{
  "n_layer": 9,
  "d_model": 256,
  "n_head": 4,
  "n_kv_head": 2,
  "head_dim": 64,
  "d_mlp": 704,
  "vocab_size": 4828,
  "activation": "swiglu",
  "norm": "rmsnorm",
  "norm_place": "pre",
  "norm_eps": 1e-05,
  "positions": "rope",
  "rope_base": 10000.0,
  "rope_fraction": 1.0,
  "qk_norm": false,
  "attn_scale": 0.125,
  "bias": "none",
  "tie_embeddings": false,
  "parallel_block": false,
  "init": "normal",
  "init_std_qkv": 0.0324,
  "init_std_o": 0.0,
  "init_std_up": 0.0324,
  "init_std_down": 0.0,
  "optimizer": "muon_variant",
  "lr": 0.0105,
  "lr_mult_o": 3.0,
  "beta1": 0.9,
  "lr_head": 0.00711,
  "grad_clip": 1.0,
  "warmup_steps": 200,
  "schedule": "wsd",
  "decay_fraction": 0.63,
  "decay_shape": "linear",
  "final_lr_fraction": 0.05,
  "batch_tokens": 32768,
  "seq_len": 512,
  "doc_mask": false,
  "train_tokens": 305000000,
  "steps": 9308,
  "dataset": "wikipedia_en"
}
Each number is 128 + 24 x the weight over the matrix's rms, rounded and kept within 0 to 255. Layers, rows and columns count from 0.

# layer 2 MLP gate, 704x256, rms 0.125, rows 86-102, columns 128-191
[[106 162 103  99 152 154 135  93 141 119 131 117 132 106 123 133 129 150 137 108  98 148  98 133 138 138 160 129 145 141 164 112 115 145 155 114  80 113  87 123  98 163 171 122 143 106 120 113 150 103 110 100 138 151 106 120 140 103 133 161 126 146 115 108]
 [139 169 153 125 147 146 163 139 157 127 144 138 133 143 123 168 103 171 143 123 124 157 111 115 141 131 127 108 101  84 112 127 125 134 133 134 126 142 118 101 115 120 134  99 146 153 123 122 156 150 144 102  96 126 143 128 135 142  56 155 133 118 116 190]
 [ 93  93  93 160 163 136 137 152  86 146 108 120 118 171 126  91 126 159 112 119 144 125 124 129 152 116 113 156 159  88 126 118 124 141  99 100 133 146 139  60 172 158 164 171 164 110 163 107 127 118 126 103 138 133 124 139  85 131 118 179 105 152 106 101]
 [131 165 179 135 186 114  90 162 140 154 158 119 146  95 125 122 185 106 122 132 139 142  88  85 139 148 147 128 104 134 129 102 142 102 158 130 157 167 117  81 148 116 149  97  92 132 108  96 159 128 135 131 119 142 127 148 118 140 146  78 161 110 122 126]
 [133 114 157 109 173  82 103 128 141 122 108 120 121 143 103 140 126 117 129  86 139  87 139 113 146 134  93 157 108 146 130 137 110 178 144 177 121 148 146 151 187 106 153 127 151 157 113 108 108 121 161 105 153 141 132 131 137 115 101 165 137 130 154 146]
 [150 190 122 102 112 112 166 107  90 132 130 118  99  94 171 154 122 134 128  96 148 106 124 116 144 114 123 127 131 134 116 124  98  97 164 132 135 134 106 107 118 148 129 162 100 169 134 146 127 128 155 111 125  84 113 130 131 124 141 153 150 134 113 126]
 [153 120 113 106  88 121 146 155 142 100  92 111 155 150  79 153 170 164 114 117 121 159 130 110  97 117 170 105 130  86  80 154 111 105 158 111 152 135 104 163  96  93 120 163 132 139  85 123 143 115 126 142 154  94 136 102 139 138  79 148 141 123 104 132]
 [132 173 108 127 140 134 105 131  80 110  92 161 117 134 181 168 126 176 109  98 135 123 106 131 140 126 147 121 146 140 128 161 121 138 124 128 119  88 150 141 140 159 102 143 125  95 167 129  82 114 127 144 147 104 124 109 147 138 130 133  60 162 130 122]
 [103 159 135 114 174 152 101 141 168 132 112 132 103 115 127 141  54 138 138 148 172 170 183 160 112 120 140 101 134 137 157 122 183 128 169 157 167 128 150 120 111  87 126 126 167 102 120 148 110 138 128 115 107 160  92 132 110 105 152 110 151 117 167 149]
 [167 115 175 100 107 148 116 116 132 137 136 114 112 147 147 161  97 148 137 148 117 127 116 154 144 134  86 137 125 138 132 100 169 102  93 121 119 151  96 108 127 141 146 122 137 127 122  96 148 154 153 168 137 159 125 124 109 161 105 120 164 170 142 131]
 [163 128 144  95 144 122 150  99 142 123 143 118 105  82 164 136 124 138 135 111  83 127  92 147 131 167 160 159 160 107  84 141  99 137 140  61  83 112 116 141 160 144 126 151 136  97 159 120 118 185 116 157 141 166 153 118 146 110 161 167 155 125 146 142]
 [152 138 135 106  83 179 106 145 106 118 113 102 120 109  94 104  85 151 147  76 136 134 104 114 147 135 143 127 140  73 121 125 114  79 113 110 118 142 173 125 119 159  99 132 128 151 171 133 101 132 129 103 107 132 125 122 107  92 137 121 158 145 138 119]
 [101 135 141 127 130 155 103 145 117 125  92 147 122 132 172 144 123 129 138 129 152 155 155 115 122 168 129 175 124 138 113 169  91 136 147 125 138 144 147 114 123 115 164  93 156 139 138 169 153  89 122 158 139  85 107 172 132 132 121  59 102 147 130 121]
 [104 124 101 122 162 106 163  87 129 144 175 103 118  95  92 119 143 126 126 148 167 144 189 132 124 141 119 144 127 142 116 104 129 122 108 123 122 131 138 125  75 189 125 132 110 117 128 122 133 142 114 163 124 105 128 167 128 168 152 160 130 113 151 114]
 [140  80 154 112 118 184 119 112 111 110 114 146 156 133 129 132  85 119 128  75 120 139 134 170  94 177 141 129 140 148 126 130 124 125 119 110 158 176 141 116 123 136 130 107 138 143 161 128 150 146  85 109 126  75 106 116 105 136 115 168 140 107 141 136]
 [127 144 120 104  95 132 117 100 123 133 103 139 111 119 113 157 103 113 142 129  95 112 135  80  98 148 107 140  85 120 142 102 126 136 115 166 102 140 135 137 163  83 126 164 133 106 105 141  99 116 129  85 170 126 163 158 174 124  87  80 158 125 138 173]
 [131 166 125  99 126 104 168  78 150  95 106  86 143 157 138 128 131 158 151 117 153 114 122 123 157 103 137 154 146 113 134  93 136 132 126  77  99  90 123 104 127 147 111  84 110 119 150 176  74 119 123 127 137 126  97  75 107 158 141  96 128 140 101 159]]
# layer 2 MLP up, 704x256, rms 0.132, rows 86-101, columns 128-191
[[119 145  99 107 155 118 129 147 131 126  95 144 139 110 117 121 142 112 138 114 131 121 121 164 115 100  53 132 172  92 146 124  98 143 131 197 136 135 114 111 151 142 119 117 172  86 117 116 110 130 148 109 135 135 151 150 134 158 103 105 173  90  86 151]
 [136 114  95 129 126  78 125 142 152 107 130 110 166  97 102 121 100  93  71 152 135 109 130 145 134 147 126 150 138 171 137 142 117 127 141 170 117 108 132 102 149 117 127 133 120 126 115 132 100 183 114 178 187 150 146 172 101 124 169 145 123 108 116 136]
 [159 123 112 155 121 121 111 101 104 151 135  95 141 103 127 132  95 126 141 114 117 117 132 116 137 138 128 141  94 176  98 137 130 143 131 144 111 110 129 122 121 160 114 123 122 131  92 112 162  90 126 109  94 139 142  98 198 141 124 123 104 117 128  99]
 [152 131 123 139 120 137 110 101 150 106 137  71 133 121 106 121 146 169 204 170 132 137  91 157 136 130 101 128 112 168  95 127  85  98 157  84  86 164 114 141 101 124 110 126 145 134 101 186 104 115 142 144 135 137 121 130 103 139 125 118 143 122 128 136]
 [131 132  95 139 128 133 117 121 121 155 137 103 123 150 121  96 134 100  95 131 131 153 104 165 154 140 140 130 170 111 132 152 114 131 143 149 115 156 146 165 156 112 150 117 104 142 134 172 139 137 165 150 128 124 140 110 128 149 134 114 164 115  71 113]
 [146 105 142 131 126  85 108 143 129 117 152  93 124 132  72 121 172 165  91 141 109 149 109 109 145 122  95 140  99 107 152  95 138 121 141 113 151 173 148 146  98 145 159 115 114 108 116 125 147 124 175 125 116 142 163 121 114  91 102 112 108 174 103 153]
 [114 135 185  83 102 112 145 158 145  89 142 164 133 154 161 125  78  98 100 137  90 114 121 136  99 138 115 139 100  99 130 122 141 130 114 122 119  86 137 158 140  99 169 170 111 174 131 105  89 182 132 111 112 138 155 157 109 127 136 167 118 140 134 150]
 [115 135 142 150 138 104 130 155 129 118 115 136 125 145 142 182 126 129 163 140 142 120 120 178 170 131  72 154 103 119 111 161 132 150  76 139 119 120  59  93 110 119 167 161 153  86 104  92 140 105 146 110 112 148 114 138 107 165  84 138 159 135 108 126]
 [117 110 144  94 109 101 150  91  98 110 141 109 136 169 147 124 133 122  97 131 120  77 140 122 119 128 142 164 135  63 154 139 121 131  93 108  85 134 154 158 125 123 139 154 155 127  88 130 107 139 136 153 152 131 140 120 141  91  76 134 140 141 173 161]
 [154 130 132 119 124 149 128 162 125 127 141 147 118 116 159 138 112 150 133 126 127 133 186 109 126 170 103 149 127 147 143 163 138 167 114 107 126  86 117 102 161 108 125 130 100 174 116 110 138  88 143 120 139 155 129 124 124 110 144 111 114 145 126 128]
 [140 139 131  92 156 134 143 101 118 107 101 131 152 124 142 135 130 100 124 129 138 116 147 136 104 101 127 145 181 124  94 136 120 132  99 120 111 124 112 129 121 128 140 123 107  76 118 138 128 129 159 117 166 153 117 126 133 135 118 128  97 123  95 127]
 [120 152 108 157  97 135 126 147 120 145 129  95 120  91 121 123 155 133 145 110 107 106 140 146  99 129 137  86 144 105 126 122 154 135 101 133 128 101 144 121 117  62 142  94 154 141  97 142 136 139 103 119 138 100 114 166 166 133 129 136 115 139  90 103]
 [116 123 135 139 156 144 150 161 109 147 159  90 136  85 151 174  95 149 109 103 124 124 134 145 122 134 139 121 102 119 126 108 138 113 148 147 131 142 103  90 138  95 118 136 116 119 124 128 172 121 143 124 145  98 138 132 127 124 117 136 143 122 122 159]
 [162 125  72 152 145 148 142 164 152  74 114 107 142  93 115 132 122 125 105 147 141 124 109 105 108 104 131 119 118 144 173 108 128 156 146 147 127  76  89 146 109 121 125  89 148 138 132 134 138 131  94 120 129 142 112 123 165 115 143 137  93 139 158 131]
 [137 124 131 125  97 140 150 141 162 137 127 128 132 136 168 164 123 128 123 106 121 132 134 107  93 152 149 130 156 133  96 113 115  85 153  97  97 112 133 107 138 135 112 145  88 144 124 133 116 143 114 158 109  79 160 114 126 144 137 121 116 136 128 165]
 [135  65 131 173 146 143 132 138  96 107 101 124 135 111 155 115 140 118  79 135 158 114 115 116 174 150 151 106  96 158 164 125 109 174  99 103 147  75 105 140 102 145 133 134 139 125 112 138 177 107 135 133 129  78 153  94 104 140 136 147  99  92 145 121]]
# layer 2 MLP down (transposed), 704x256, rms 0.0742, rows 86-101, columns 128-191
[[146 165  67 116 118 129 125 139 116  94 135 116 185 146 149 104 158 147 118 110 134 133 138 175  92 144 151 133 105  88 134 147 119  91  99 149 156 124 125 142 111 111 134 144  84 129 101 147 150 109 117  90 141 163 139 111 179  71  92  93  80 147 138 132]
 [163 148 119 116 141  86 158 113 122 141 109 135 184 125 135 136 121 131  94  83 149 134  85  96 126 162 170 139 140  98  87 145 133  92 125 133 116 129 136 126 120 109 154 137 108 126 155 137 164 134 103 114 132 115 126 144  90  94 102 148 120 105 132 190]
 [102 106 133 114 149 128 143  96 141 110  98 152  92 119  90 140 124 145 101 119 142 134 120 121 140  89 102 112 169 133 188 143 133 151 134 133 135 166 157 106 134 132 138 116 151 122 138 102 133 149 150 118 128 139  79 153 119 115 135 148 139 185 104 113]
 [127 176 123 124 104 156 114 134 165 151 145 127 142 179 112 152  94 150 126 113 125 124 122  95 100 105 150 108 178 126  96 158 109 105 142 122 111 148 138 123 124 182 143 121 122  81 120  82 154 123  81 133 176 134 125 128 115 110 133 116 122 117 143 121]
 [119 103  91 130 104  98 158 141 148 102 141 114 102 105 150 132 157 116 124 120 154 112 135 150 143 161 120 103 148 147 132 130  85 164 126 135 109 126 136 159 130 151 139 109 138 142 142 117  90 110 113 147 141  79 153 107 109 135 155 120 151  99 159 137]
 [169  87  93 122 111 141  84 172 138 124  76 107  94  87  92 125 148 166 154 146 128 127 169 106 190 140 164 128 121 130 157 138  86 155 111  95 122 156 140 131 122 160 120 143  71 140 150  96 123 103 109  89 157 112 112  99  89 137 128 131 157 123 111 149]
 [114 118 125 144 141  92  78 179 110 138 133 144 116 117 125 108 120 130 140 121 132 127 128 115 102 120 157 127 117 129 140 112  91 139 121 120 131  98 157 108 127  82 117 113 119  80 114 177 149 161  96 132  90 125 127  84 120 137 148 126 123 174 131 109]
 [124 132 133 119 142 141 142 138 140 154 178 120 158 108 148 127 126 110 109 130 128 159 107 111 110 121 187 118 173 123 124 109 120 168 177 135 141 163 131 149 140 108 153 133 117 120 109 134 148 159 148 123  98  97 103 161 161 103 134 127 150 137 144 135]
 [124 129 117 156 140 155 111 139 120 122  82 146 102 118 141 106 130 153 140 164 151 103 169 146 107 150  87 146 149 145 116 102 114 152 163 113 114 114 147  96 126 151  93 120 175  60 154 130  65 112  86 106 114 138 129 170 129 132 167 129 130 114 162 164]
 [160 156 143 124 101 135 141  75 137 116 133 118 147 107 123 186 158 144 137 137  77 113 115 125 161 168 161 145 116 168  99 148 141 162 118 139 120 111 134 153 117  96 108 175 145 189 103  98 135 168 139 110 120  97 135 112 108 174  96 153 151 126 134 167]
 [ 79 152 136 160 134  89 148 147 130 142 111 111 148 108 141 150 103 147 126 104 118 155 134  96 145 132 161 143 130 130 139 139 160 120  79 167 163  95 113 128  97 121 134 118  99 148 117 110 138  98  87 107 121  65 151 113 120 110 130 100 121 141 143 123]
 [115 156 117 104 155 166 155 112 122 127  77 119 136 112 130 146 155 147 119 178 146  94 130 154 169 108 130 142 102 139 152 127 153 111 120 117  99 112 146 163 108 107 142 119 121 166 107 137 130 132 153 128 109 130  93 123 114 131 131 142 108 145 143 184]
 [119 133 121 185 118 102  78 131 107 103 100 133 122 115  99 119 137  98 123 183 101 128 137 156 116 146 122 119 161 132  95 143 117 141  95 174 106 116 105 133  89 108  64 129 140  95 117 130 142  92 134 126 168 102 124 128 102  94 160 123 141 113 164 105]
 [149 134 119  99 166  83 150 133 126 144 136 147 132 126 144 126 139 115 103 152 140 125 163 160 156 147 151 166 106 136  90 122  73 166 181 117 119 122 163 130 112 152 145 129 137  90 104  92 172 146 111 184 132 161 123 120  97 138 171 126 160 152  83 124]
 [138 142  74 134 150 137 101 141 121 141 155 134 128 119  84 113 116 192 136 145 131 111 125 158 135 137 147 134 134 166 100 113  93 125 115 151 129 125 114 140 130 129 110 128 135 137 109  87 101 109 119 166  40 166 120 127 156 148 149 102 139 130 119 116]
 [ 87  99 110 166 137 145 124 103 112 106  79 109  97 118 106 120 126  63 162 109 102 180 119  87 124 127 111 120  89 149 150 111 123 191 104 120 128 129 154 141 140 120 149 182  90 153 117 119 116 137 112 140 136 118 122 164 135 138  98 101 115 105 151 122]]